Weights of a small GPT-style language model, trained from scratch on English Wikipedia.
Size: width 256, 4 heads of 64 (1 for keys and values), vocabulary 2048, 6.27M parameters.
Architecture: RMSNorm before each block, rotary positions, biases on query, key and value, tied embeddings.
Training: a variant of Muon for these matrices, 285M tokens, 8936 steps.
Each number is 500 + 25 x the weight over its row's rms, rounded and kept within 0 to 999. Layers, rows and columns count from 0. Numbers have three digits each. The size before them is the row's rms in percent of the matrix's.

# layer 6 MLP gate, 320x256, rms 0.108, rows 265-319, columns 128-191
105:586498521473431483495492501449451481517468537507459473502538529507473516476504482527529537472498490524512491537515452479484511478509523551503541459511462494470546516503492486477504512501455484
088:514508527539449513515460564504503480481474510486519498480516542458532510477493525495502542480525509510492513501481525478548526471502462518503486504544475520526534488507477540500499500470531481
104:498497480496491503483492482491503485511482451483512485498463498537520541443535534488473500497511506519479477515485509493508477495490453538539500497514505565449486489532535495521492518496493503
096:504474505526488493485502499508518549443507486510533482516486538495532510509507497456529519514475476477483476484467510512503539506522468470512510491514461480507445514471531458528516512519463491
099:472475501424501459504527534458524518537545528499505505498517443521480493516489454504505512502523510460520520492465506532511506471452488484487468507499457530496493535523485497512505498509470492
097:519509522513490536472508498495525478479529535506480480487500531500465456521501540501488482521514460448510527515465489494506518505518512502542535489498467425473496518505502527485534513537472499
101:496510468529477469457469482520519490486466553488510503508534501543476501492451509466493464531453530511486535526528521519484484529513494504500507475529473534535462517511510517474469527517518507
098:516519538488506521522540522512493492511479513516483497488507483485517489468504510538473556504472487535478469460507512512528531507510475479502484504486528489533484462471529479501538471543503504
093:527500490486520472509488499537532498477535557487478484503475541513473497492509513494554471485513501504471489460492507479494494444495494457520506487513551506516508559492491457552516529520480484
093:462490469483494479498510491504475533512503473529482492497467525514446543506511550500513472513506496464471510488466511530510489506480525518511484542499483470502458526481490474438543484523552444
097:465474534512469501484510515532468488527491504509456479498484494497513511500531489559509502466531566481514482452505518512487526522517549485540492502484512520525470465497504479510455502477496527
102:477501471516479445505531543467510507431485516508448487485487527512493466516499479525530511532474486492465485465519510496499450483490517505520536520430533492492489520529521502483481473458477505
100:507516523474485519535496456478522504505482498529434491497496505537527466511498474510519489485528478477493513487500513489487522456478508531470488507509491539485516478514500476478526469517493476
106:496485509490517477517516526519460500504495501529489499547447453524466527487549474513535514475472480526491517515492515496497482532467531517474523490516499508515513470494475496516504538512512510
106:497519445482512539487496536464475516488516469503514495468524474508510493481521498471500498450492515475478480472448528425510492511513547539521516472472478495529540532486458533524487503500498513
101:501481528512480484541532512500510540486533472506482513511547520509508500531453497478483444484445484521508524480537514540513465570554527491508519501505479464482543478499485513525499505470469499
094:548506484517477540470493523481482484495503514457466475484500481465517473497561530488470489515507547477506488538524507535488515504484525490504527470507522512534477456473504497506529475527465472
104:493504503500505481509493472507535530450492496468522508467480508530508535512484538481501552475520457499531511500505517494518546487482489473445529515497431519531516522510495529482523560506510553
091:538471467474516525399532481486521495500498459476500471458513504514552469518461472467495494522484516447506454454498506459518542511498498495531529524498512479497545526526471527507483516502506488
098:522495510538496507546546546499521506521514535500495478512492461491484463510484490488524477511498502469523539508534486520515486485486540537522532493492500496492545499527496499549523512495531490
100:492473517527529535545489557465470487551479511525529510494490501523423498497526468479556484495486472488542522475484499514527486541500503445486533451487515531491507516464518537471503527536499545
106:519509507493504521544500566512467528493493482501538497481509434508502485510506514496477492524460501534464468454458498506500479501521547499490522476513495473510515492483553494466500483553509486
098:545525570491521478511546511491516493503504544475481482514481421533484543496512488514501472508513468460486472521493486507452467532522467481501482442463537501479520521501565544463533519506505478
099:502511539530513528505510497542464500487494477505505477494467475488484466537499529532492466481507505475514520538519541492548474509478476540538481482480485483495514523491529500490499545494515479
068:493487488486499471509488500502476533511476517465524543532513475471489512494491505428500509474507518498485539453506465463494525523453488527506490532528515461483535522526529483462477520524524519
106:490523461473510539507488500537518491473542482491523438479499482505520501500468507525462495492534494521485464521516449509509497504537485521537509508464478518505488513467497504515498547463488521
099:518513496513468467485483526469469543505489468554462488497463500519515504510524513475519498462519522474461478513494483512512479487481485498537505443507482484487466492501495532499501509463490509
103:484492511528528464493496518489538501490518490498500488513492519460515472532480481527485487465493479481504429472500524509492454514479532502469502540496495517531557476449483474496505540527529525
109:503500428489477530477532470492521487507483522527517497461505494551488511484531510504478478504522492492492500484487477475483540488487485534498553481504448520476544465473496528513526454478468498
105:474493521471481526482538477513505484491496490456534495508507519474484500438525485481506496519509504533469499479508491497455501504476508443495505541450478500494504524473496488481486512512544489
103:541514564499510499471545491449482512527480470471497480488528463516511511455542474457521545483551495490476493509500511440495500505529521481489491482535504506485490482512527502491462482492487477
107:518470520505544504495495519461507472506468460513531480518456544485518497492512511469499473540523527493481475524476519500475502473490488501505465460492500449512532496508486497520521509499505521
102:522484560496510467515500480522482500509451502483517488484483474527435481513467450557483519480504507490495487480519475467470519511510491517522515501461485511523459532522501530506496481512482516
090:500518463492496518529486498452468512506497480487501519480468490538489536548519488486505491503497498440511485577531468506575463514478460530496520505505507516496490498506500516483492496501484486
092:491552520468461506466486506450448480441483543479495537534451520518499450483537507544494485494493536514537482498521476575502461503528519463503506471498483477469511510496513457521504509493476481
082:464504512487517468535496476487498516517493505477539502558474499495497525465494504438506481489462541468483469471523517461529493549554464507517507507491477485448463495448525505487521510528514488
101:516500500492473504511482499484530496504487467466497489487504483545481483505495492492490565514493504528537507448528529491496482463486536523524505493518471568482502494523478527514518503467537508
099:497523481490480473516495502498453477459512511512504500524544534491527544508455559501512466538542527474472478469463506511505538537514475514477523484517515498503527533494498473484487503488516515
108:555460489496533489537485485464479481521512473491497512536500497511490519552483473529516502484505481523495512507526481478526483453488527483537503515462485517466471502513488475478469473525463534
095:564456542518449517482508500486537468484511477501496550483480499483533528541543563529476510479489474469478517530539520505504493501502494543480573494491472491505500501470498492509484485496536507
102:490454487505501509529479520504494486526525476516472474516535521499531537492518491522520530515497478544487500480519475445505492512476534512474479505503494503502443501510509481501492477488514526
100:528492506518514514505491518484493528492534456467540469503573498561459430542498468537506465506488524515492526495481521530510488477536482506500513545515510467492488494492516521468482492498497481
102:539479495511510480510509507486453483490510520474468517486518521473514549450531498481542539524476498513455531506481483470521513470479527489518502520515538476489518465502489457514512539503491482
102:503477505556490500493515486526505484459498486531480484479445469514545515568488478512473507491564499455534481495536499519506502501546505508482495457498502496469536517491542491500541499491496497
095:487476513489489475478484483509488500505546494503479481502547521516495484516488525506504480551486502525481510505500494444478503535533550507483497489485555452522458517540499503494471459561486486
094:498517496535501526496467456515502481483518492496480493527492504484537486544512487471455477516468484522509475474461464493517455519475507497518538511458553477489514463550541516552484530528494514
098:533496479517486513512500548494482500533551465497463507487539480473492494496535537511528539536483479493498473500511457492516460518534519461505494524492449485476515494522508524505481514530482512
101:515466534506524474491509474556514484477467496523521490475480467556510505500507476513497511463458513486469497501555528501481485490467510503491451528567518446521488513505526500457492505483524463
096:534488501492510486507479478489505546492533482509529500502528492538538547518509496420517536515526502503458476515518529476523514477463452532493507448473468500518488485492523485505489486504489483
104:501496467541534485529504474477500472519482490499475515496546490511533503477522500446523495464495455486495492510505518511458519510504551545490482542552465520484538464488469570500494477529492533
098:497471454486480496467474507479471510497488508497521488499506482512487532519454489467468460547459491513519517489468532516505503505528469518515496522566521551508491504495524526536531509507502521
099:503459499484507526476480546488520492515507478504490494506496464482508521548516486529514502507501537537456493515472522516504552447490487516469501442518517501515495489500475548462501521487517531
103:483523506524490480508468518462541516515449507490495530478503433496491499494488488517542507488525497519479513512483438531449539504486505522567513485494535512515505513465538503511484551525533516
103:494521486457550520503473533475514465465506504509501514453484468492507499482424491497504462491506455527486475504483505524529515468531487502497552489542427473508492529506500499519527494485477461
107:506515488545444489525533445499507502507467511524478504532479508506523462526523445517469486516473500509497523573470488504495516488525474509488512466490490516461481505512476533493456515533485492
# layer 6 MLP up, 320x256, rms 0.11, rows 265-319, columns 128-191
100:497481593484465493492480495527488510510528509471507496494514526493515448475479504512518516499515533494497484494501523498475476464478456514467535492504482458519478474504502428506508533474526456
093:505510532450558512455516522488529464530551480492488527509507478494499490482494481501472497516499511512538498489486524461450488475482508479517485491463515462458528498519473455497489482547496521
099:492567535464499461505510473500483504478527491522503521491473461524481520471495522499503525491467474478495500511498561500507503531498540456545465501495519491451500512521467492436450532471468501
092:495492491507516504478504534486537519543499520467464500503500496513446499461489494533484492440468501453541533474510496502454467524490572493547502485506529520463568502527516509483516462521513497
098:471515520503521531517493462486486522497541484478497480537490507531478474492483503492529493486452526454476452504536495527471583518500502527493521507507524496510516523504502456501522485522523466
103:497538448526473486486495458535506493455520538503485506520529490519541458464497506482506519552511463445460523517498510490523539505485531502538480502500486485499502482513492485477478472490481518
099:498503559509517521536495487480513478469482514494481514496507485450495471495498504473487475511528574486506478541501500504528498457511512522495499438544529500483498544485502480474459481510484528
090:472576515508496521511491506508493515494525512512493490519528485502484503475457505474448546491534483483490478501544475527466515467495474470480502523497483549504513506460505498571536500505479471
098:559504521495474496516500525515508487462518495477504484525486516497499469551498489538482450539544469490489529498503477495497472496517526480534523487505465501514510485496469558523516450532484462
091:502500456488511522494488463526496456539502530517515497490526496522484518561496476502500475481508481463543520495490545496462501482514486489516520482519469489516491497475486471492512483480479518
095:523498496533534473495497480468544455489545472482498538494534501529502495531505522501501504541492485499498504525514511472492498469512522471473488435453484512455473492501483479490506476479469506
105:562542494454508501462477495493515534450470470528494550483515511530465477527489475523483454496535472502541478497510487519477493487444509511473497463548513508449462545489474450523540502483526521
096:492504479499441558500508511507488512498481481467501542527496466471513461504502509503530472504560513507452479509534497493480463465533464480453512505511470510490509479487537450524528444507514463
112:498469482491530490508460515519506483503467500488505451470460522497495509522511504525514462508501470491512504498518480542510511487505497530529511507431520527478464537544503514564509486523494475
103:501536471509517497528506514481420473530509556536533510484499546487503535517563485478488476472511542482477485466461474472474485515504487497471481487487523502524495543485472469486523501526483511
099:505522440512512500523499508471516466536506492542441507503515528491513468497523494514479559496491460477486452486489479499500541501518528501463494492483491513482472521453489497490500472517495416
095:516522511489487550511492500501520472497501526463504509513478512500508480529528487487476501451490525523489510505517499541497478523496530467543496502505499450488465514524475491496502493534499503
102:527480491520536511534487506497490492454489557469499507504440494485506538490490440469522524476510513498534512454503503460533493489472546480493478493482491522506529462532492504513517514532483503
091:502459487480531520525507540473474477510498498513481499496487519508486475503483484509526487522461471479471560521525462480444518477525502517530483530554478477517504514532492491478516479492489521
101:536528421500468527471479468521515496494507486509510491446510535488493495478506500499484474488494527489474446473508526475483481542505495515469489488448515481478499474476541466464490493512516515
101:501516488514478525513506516511490499511529457499479499486506469499463484542510459518507494494520495486505474485466475502517485545482487456503504492491454480457437547484536505498478503548515552
104:517467491466497492516497463517503468451490483481512489512536527471525488499509498528506461531549529490535482491507510519476550491468496488503486488479520501530525531486480512512502525492525525
095:505480518534513504521463505497522462488483531507520480533504537500481513500431516448530425483519540494496479516494515533503527507532489497475496491488494518523546504467479495502433474493459478
099:523486503525501520490507464498474529497486456507480484498458454467497436479481495513518488473468524544525543497528457483498512487489472486512500485465485475521498489488529500477487550483518535
073:519455507506495478501518552522462512484489549456511568504522505508513555502482561549489482503475483488492507499550491472547480521507468471514469469520562503468491526503525467486462510523481491
099:460524501486517491495492536458507483558478536496482504537494520507498504471560499463550436535464474522499494476465513500479532530459469518493490512516508519530499464471545480480463494497530455
099:516508508549501480518494528486520569499518518538498477503476472517480466542540507471456485482505507490480522530510528531471458505530445475497496496438551503526525541490514503471492482443493552
102:498511510541498499478504528489480514468499541482494474474476519477460513485494489487517513501478515491528478491490503493533478470501478496484467514499469553503531502500517437491436486512520461
102:508493466495502509491509487508508494496513518524546533459555476508532460503516519508456461527525474519508494484467524513493512500482508516516496488542474492466547491484468462502540486506506515
102:507516531521475527498507511522480521498486489464539501525510507497523525500508459502512481503470484524498487495522491482510494509511505457468463497496517499505503457432529482463469524537489523
100:502491503511493505497547493484511478558521509479502504433570483470460544502458512517514464483451472515484460534523498470467500518502496529454523497461476526488483484504500491532512480499491528
108:555461524506475505469511536481498515568463530491493548484488489473459500488509490506502528491519489521503531490516519470507507484509483503497461428476519508457462523498521521529452516513503489
096:464552512510478512486500514514480474493521491539482462486557499526496451511509499506465493469481458466512512450498500512509477507493557496506509470513496507515514504528592566494461498492453493
091:482509480509510501487533510509484521518512440479507513477482508466506496506509514520526478484461472500507464532465501463471513487493490477479469496471513510530474466504518466511537505504464534
094:525516518502532490495483499503500500484459532528481488490466519488498462468467520487474472492516489517501472467507470508538503510471497491508508512492516504499574511491515440515496513508512520
093:488508491511533533479521546490480511493498492518491469511425516461480506495523491478489501474502469519479511551452511517507512497558509469475525514481504472479501531529479543484493468501461548
095:480473516501479538477527540503510466465467464478506534456502506525499456509497547533505542451527497485562483523490536464511493462502492497523472525522519505465520479514493495529473529538515477
107:528491533516453505488467513503474486494515499565503524483501543446510542487477495542490554447514537507502499498545517498485507489500500498496495524504499498521509533511488501509525497519499486
108:500536519470502464476513527503538468484487520533494504524576514499512510526514498502491503486504485474494505498518524550511507515543505512470489486506490466517536502505491485534468522461483475
094:514471506512495516480493461501551469470511526524491486484460457503499508525523497509474524482492493478508518534449495505507481508447535503508559529532499466518494483475500531508514481494498539
105:476482484522502521473473494509533522503525533554504476551547501512505483510498521535517430495509520507456468458549495480499521523498503498504512543532492481547509520458487506512511458549486547
098:496510512473545521541474486458432522480527514500534542462564464531457456543516497524449499490534482461487490477461480518496494484520513469502483488491528512512511505481516486503494460485468474
104:523516546520548485447485540470505474496488487474524484486499448489497467446457522458486517531483483511529484474511500463461516519464546496491502534515487464483508480505500494551482492497560505
104:468505475466488499490533480460491497526480471514535482501499471510500512535528505488532509477461501502493558504526500502475525507473514532501502439472472498514506511498472510506520476480442429
097:518529506488487496478493469506481479547486497528469505481508443462490529493520544465491491471475535468497501490546497486498501532477476502515528494467500465497503535523489491526460506522500500
096:509489510509526523478477518501502484481495522501460488496519525467497534518509531472502510479460485529535466514428463512440513510504471486500526484449520481495508501539465501506487508520524497
102:538536465504525505495506448478467476490523522531479473502513497489484504465554493525502522541464520481544480514491510550529510507486538512532502470526503505468509491493476501513482495529505507
098:483508494476540483465538531517500475499480506515468477492474541501536508500490566498515474522478483521494503500498578498498487528503504522490547522507495479489481538461501469503495475562502450
096:520513477480495466535508516520519469497471524513476496511491510520453455463499516481482531512515511521492513483470513509528495505497463449471506501500497533507539481509514525523465495521511501
102:496459480506551490532537527515481512563518502529505565495549515460495497519497501515464512497528477506460518491456498533457485500443511519482513555523493509496540466497467514492500457527527497
092:449479461519492503523468508496496542485494470484473444497505472446522517496505511493492506512544472506497536523478498474497504507497456507493496537512493510510483497476493523563506483481506509
100:530540487550490495497534415554508482510507497469489500488521528477523503479493486470480513500497490518525516524487479494521477535506513490489479512437493493480477457493542478516501478537459510
101:511481498507468496536501512460479530484515471472516551486499491464468510503427522490541491469467548478502513479510481499484478532493516487514493455449479507495547486460514485490493522528535491
104:518535511543519493518553502462497500481451471504503507480519495496472457483494520502487481513520473547466509512528501466506530510482492478508491512500506557556527514467497480534458507473498442
106:504534478504435509491490512523488492488520528468519469483463493448483530511498476487484500511494456505500528522475511458519502494543508503472525515542478531499483507478523531482522507499462500
# layer 6 MLP down (transposed), 320x256, rms 0.253, rows 265-319, columns 128-191
105:499476494529536477508492469520551454503450463510483503529485457500497516540519511490473480453487508505471531519499498486508514527492510532527492510495506477482465465496529562494489493516523487
093:511496463527473507492458498511455463463445521536499473513487507499488509502488475470506463504482523510498489506497498485538507504534488497492494489502507514517486521495477522483475536516539482
101:504489488477490524483489498508496496519476521525543480504521507493519504460465478486522481470503530526480494471487500474503548475528460547521511489539525508492499496503525487524501478472517516
099:537529502471451516455496525542508481453467488503550480536518496504522466540528521473505491518510464469506500479501524486525531509506433460499499505471497481555499489498530496532504493506500432
101:496506505481475517439468489519514502496500486507542450512483456532453544525479482498493485418508487518451477497481474462484478487519473499574481539482532482522495503473498509464511466519500508
093:519500501517516482529531543476492524558493465508536500502498505516478536482528506502492482518477519540506443495475490527502472487517489508467482509472508541490501491505548525535513531470508478
099:490475484455515526509524492532511543473516493510495464514504498519484482463513475516488493508532492494490535490524456465526548484479509516492510519453493518457509463514463507490503510485512407
093:500511467518488465466502510510500512549526522503502488458482530480477522467511499454523491498479531480493514511506529507514486471472541518506547443505482467479502526535522500476453519467507516
097:458490516483514492530500514473490460512498526523522521461489476570501553514518478456479514466456512507491489508533507480503546514533520504483528485519502462480505522496534501478499519480504526
094:520498483498494503475489509478480494503479485532482514496500529503520526455517501468511522500491490497512506475503486517524476513466528474483486551453544547467449551483505514454499519529530463
096:533525511498465523507534506489495543517472502531517506504507459517488531485521495511484500456509487478495508471502515462468514496500504506556470535542495482523457461511507498491483515472501520
100:486535506530504468499533467518470506556479486482520450502502516533517606470552502497508513519487545503482514497531522466506506512568493496497524496539482489466441462455529486513459483532496475
099:493500548497520526505499535481470512498526518518516481476513487513460522484462502490519497525454507523524506494497504512542517512479486498521494492503490473526501546488518505505470514513464479
106:542495491507501497494441479492473541475459498499486477473499443522457501466507542509498494485514506531494488481508491533499498498505515512495515481495489491476503529514478521502527524508505494
103:526513560531463517487488530526509460491498492509511518504476507513508519500470535524505489550503471513492480529527505513507504498478438461468515506512527477519518467487487527533490491462511523
100:465510522518470528554522477510507513514501487477537503472528493495524511503494481470502460509496522511493489475536539540510484524492502532536495491506496471496537470557471526502482509469456553
099:492555514490503505516561509469486489476473507521491508479533491529488537542482503542546512524471505497510518471481491472502499481546476545454487483464502530498512516479489507498529519501531542
096:501493458538486506467510529500489485509470477540505515500549521446510489482500495510472428500498507482442466522513488491464458524516507501537486465496574494496510500541522504528489478517524454
094:483516511494478478468474426492499507470467481498527521509489532492475525469526488501509533505525500560458458464518529494485498541477477496474513484461492507508480500521541494507473461514494484
102:500514503507476488549462517487545506555508502490529468519437496462505487540530467501491505514485491474536523544518480498466452477541517509554504461544506520495510464504525524523547473462512481
101:497475489489477474480512502463500515530470464494500530499543482500521500464468492491515538505516535484434455516471482486503476468501530542475462522525488459493497506496525507505470483516484482
104:472499504559503525487505520483509494505529486518494458491467509483527461541535477537506472463499496540449501477523503528574475522497538512491506479538489477465509482517489507462509479521448484
096:485509493454486466511493470531457507497491481472487496466495498485531476530527481484505560511495498478516504507486488416479504500483543490535473519529474489448468519504521497525500505471505492
096:461506464496470491495485533479497455514520512475496519544491492522484471477536498497503500462533477470476483510501497503484469496495516511470480529514504505507503532474500452529495464515465472
086:509502508508551548474492457489526482493516477562496452475490507519487484525548438488514533513515484522517489535468518555511547476517513526488541511515463534494490489524513503528514495447498517
103:518502550543493493522517461521497517474492513495517467489481456526497502504483487495471492512514534524494508513493486476514474494499527500485511532469502492460486556505442518527542490528485521
099:480459503505517494537501511500513440468482505504525559479483498498472508465517456494466475505479499520545501492509480453492516477519502520529522513556489501456494514533527466531516539520477469
103:480478501535517506480497463511514467493498488529517486506495514523492470539502455531516513518561471488504493462530504525545496526534541460491509520511492474484485476470533551486565498477530520
103:517502511492502475532494585504481532496507509444482506595487491511548526497485495494530486467505500440517493508486496529515494501523503480470503540464481516566490503557526489518490562510508542
102:527479474565520481569508489495528522477514509490497499542481518513523486489549485523485537502501560442521528483515510475484515476484494498526517457521481496501505503552538536526512519493509524
101:499480484499485492475412487461535490513470497514484484512466540478502522495499459452514522499536516517492509500509512501490520455525513491501458505508506446455492466501510463449502489552482473
103:471480497520531530509512539552492482486515466504528464469477528559541503472490462507462488491507515484476493517455514490507521515436533502500511530509515524541502508500474527521524529525479505
100:518520524496496515518495473518465459510484509483465508497527520533489541495497456509537491486484504507507496521543466465482501487481468484493503524515507505476457530496527517511486482457456512
090:499464504504529509513516499455521517552505477538485533468498463449486476483504466488519521513474534509525507449510496464509469493505561507480533477496533524534516500485478477473478530547494480
090:496470465501509532518507510507506499535510503491513482540486450494489493511500542493519552470512490487481488562491515518492524476479509541506497546477534500503427479492487528502494503473501523
085:493462537475519482477546461489490514478513505524511527482580477509517503494498517522502503492450521487505463484534478506498505534476519515540493480504485534473503494468507447501496510532496458
100:455475493491532476533512483452493453508465485510495480483471494459484552498531523525520469494473511484439462514536452497477469499484482482492504451476537448567484521483500510451495493513472501
102:480502508459557474481512484499513507546455480467516519482547485479494457527520510469487513535530467466547503510477491491536520522468523505517532480483503514472513509512527503483460538509492503
102:485476525554483521457463526493449495514511494490470481501453503507483500519503495531497522510554475522508484503464494549506499459481471509544506470524476532492497500472510499494517496533461540
095:524506483504502546521499507469503527573510462455513539512520499524540500508502470492492522525468515536521488497474527439522502529538483520512511493500503476481511466496485489497464487491512483
108:489515500505510492503507513512515509520528517502456460551491484534497498533464489507495495534478446568490526491495489499465508515498464523497497519524456495537477509480461463537509514542479483
099:456485533507501499481531474534500491513515506525454486512447496432559548446513515483488484523494507457514521498479504496530545491508489492509496475524498485500486491493508476512511522489506511
100:473492462483491537496505494507486551509489535490501528521499505499537501530466513521516457510463501487481550517529515580543464468513496497486481512495498543492498518459500513464510495531444527
100:499506508486484483479484541543503543522524517513483508481457543462502522547497474506474499507521475480483467490516486519454471487522482513500481512536518534480464534512504479517511498517488543
096:516513496515508536512478498516507511479516494475490498520473523536500485475492482533511526556521457515507506491508491437491514474479506514467513483534503523493506491530519512495505490504534508
095:516499504514473493475520513441496534500476512491513517487474506511490502481543527535516524461490493482483489512502519500497516510525523494454510499518530492501499519498518477485515483523493507
104:479463501519498492495488533505494508539521476488477523452494532514504504502498503489502509507518482530507490529500486499467466517527530481460517493516447476468481496475542470499487504518485491
106:523513502496482487482516512486464517569493573524481519460487518549483468487472472495511476505487518487503509474497461498507502507505451494512545499544522519494531502495496493516482493527502494
098:501464467517514523491478485517501488455529480543520510520533527470510500567506497493545505490529461473479476492492487477510528521535504499532518484522521502514484528516497496495521518498524511
101:520447484465494480479505494570546485492508505464497492547516512470491507532450490471475521532514487504512490449478498502449512475482449485429490515478569474461519522520540509468520511528510506
094:547521538491485499517520482506548476484493491510519510516463502518494433506523501487529508472467472520516478493530499492515503491486523454484501508494462477498512513474501480478491461516480513
104:499486509532473534493483445525508535501484477464519492507501462548485535509536471513554527500502516523478551499503486514461518461510452501467530446484493462494509524526513499480522513520480516
100:499473495498462508493528492474458514496507497488533432507453506489529484497511488497545482469494480556490522524456501451521464510499528513527512542543517459440478510520481509511493480486484527
103:497481434503468481484485478489462458514536478480529509509470535495497480510521499504487520508550505518498452487497497466500452527459496499507500503497524470438471475490497512485469482531513516
103:513479492525512461424447505532503518518528472467501482526518496535503503496518511478491513499514521506475481527526522487513511494552515509503491478457540457490502510496487497499486506478525494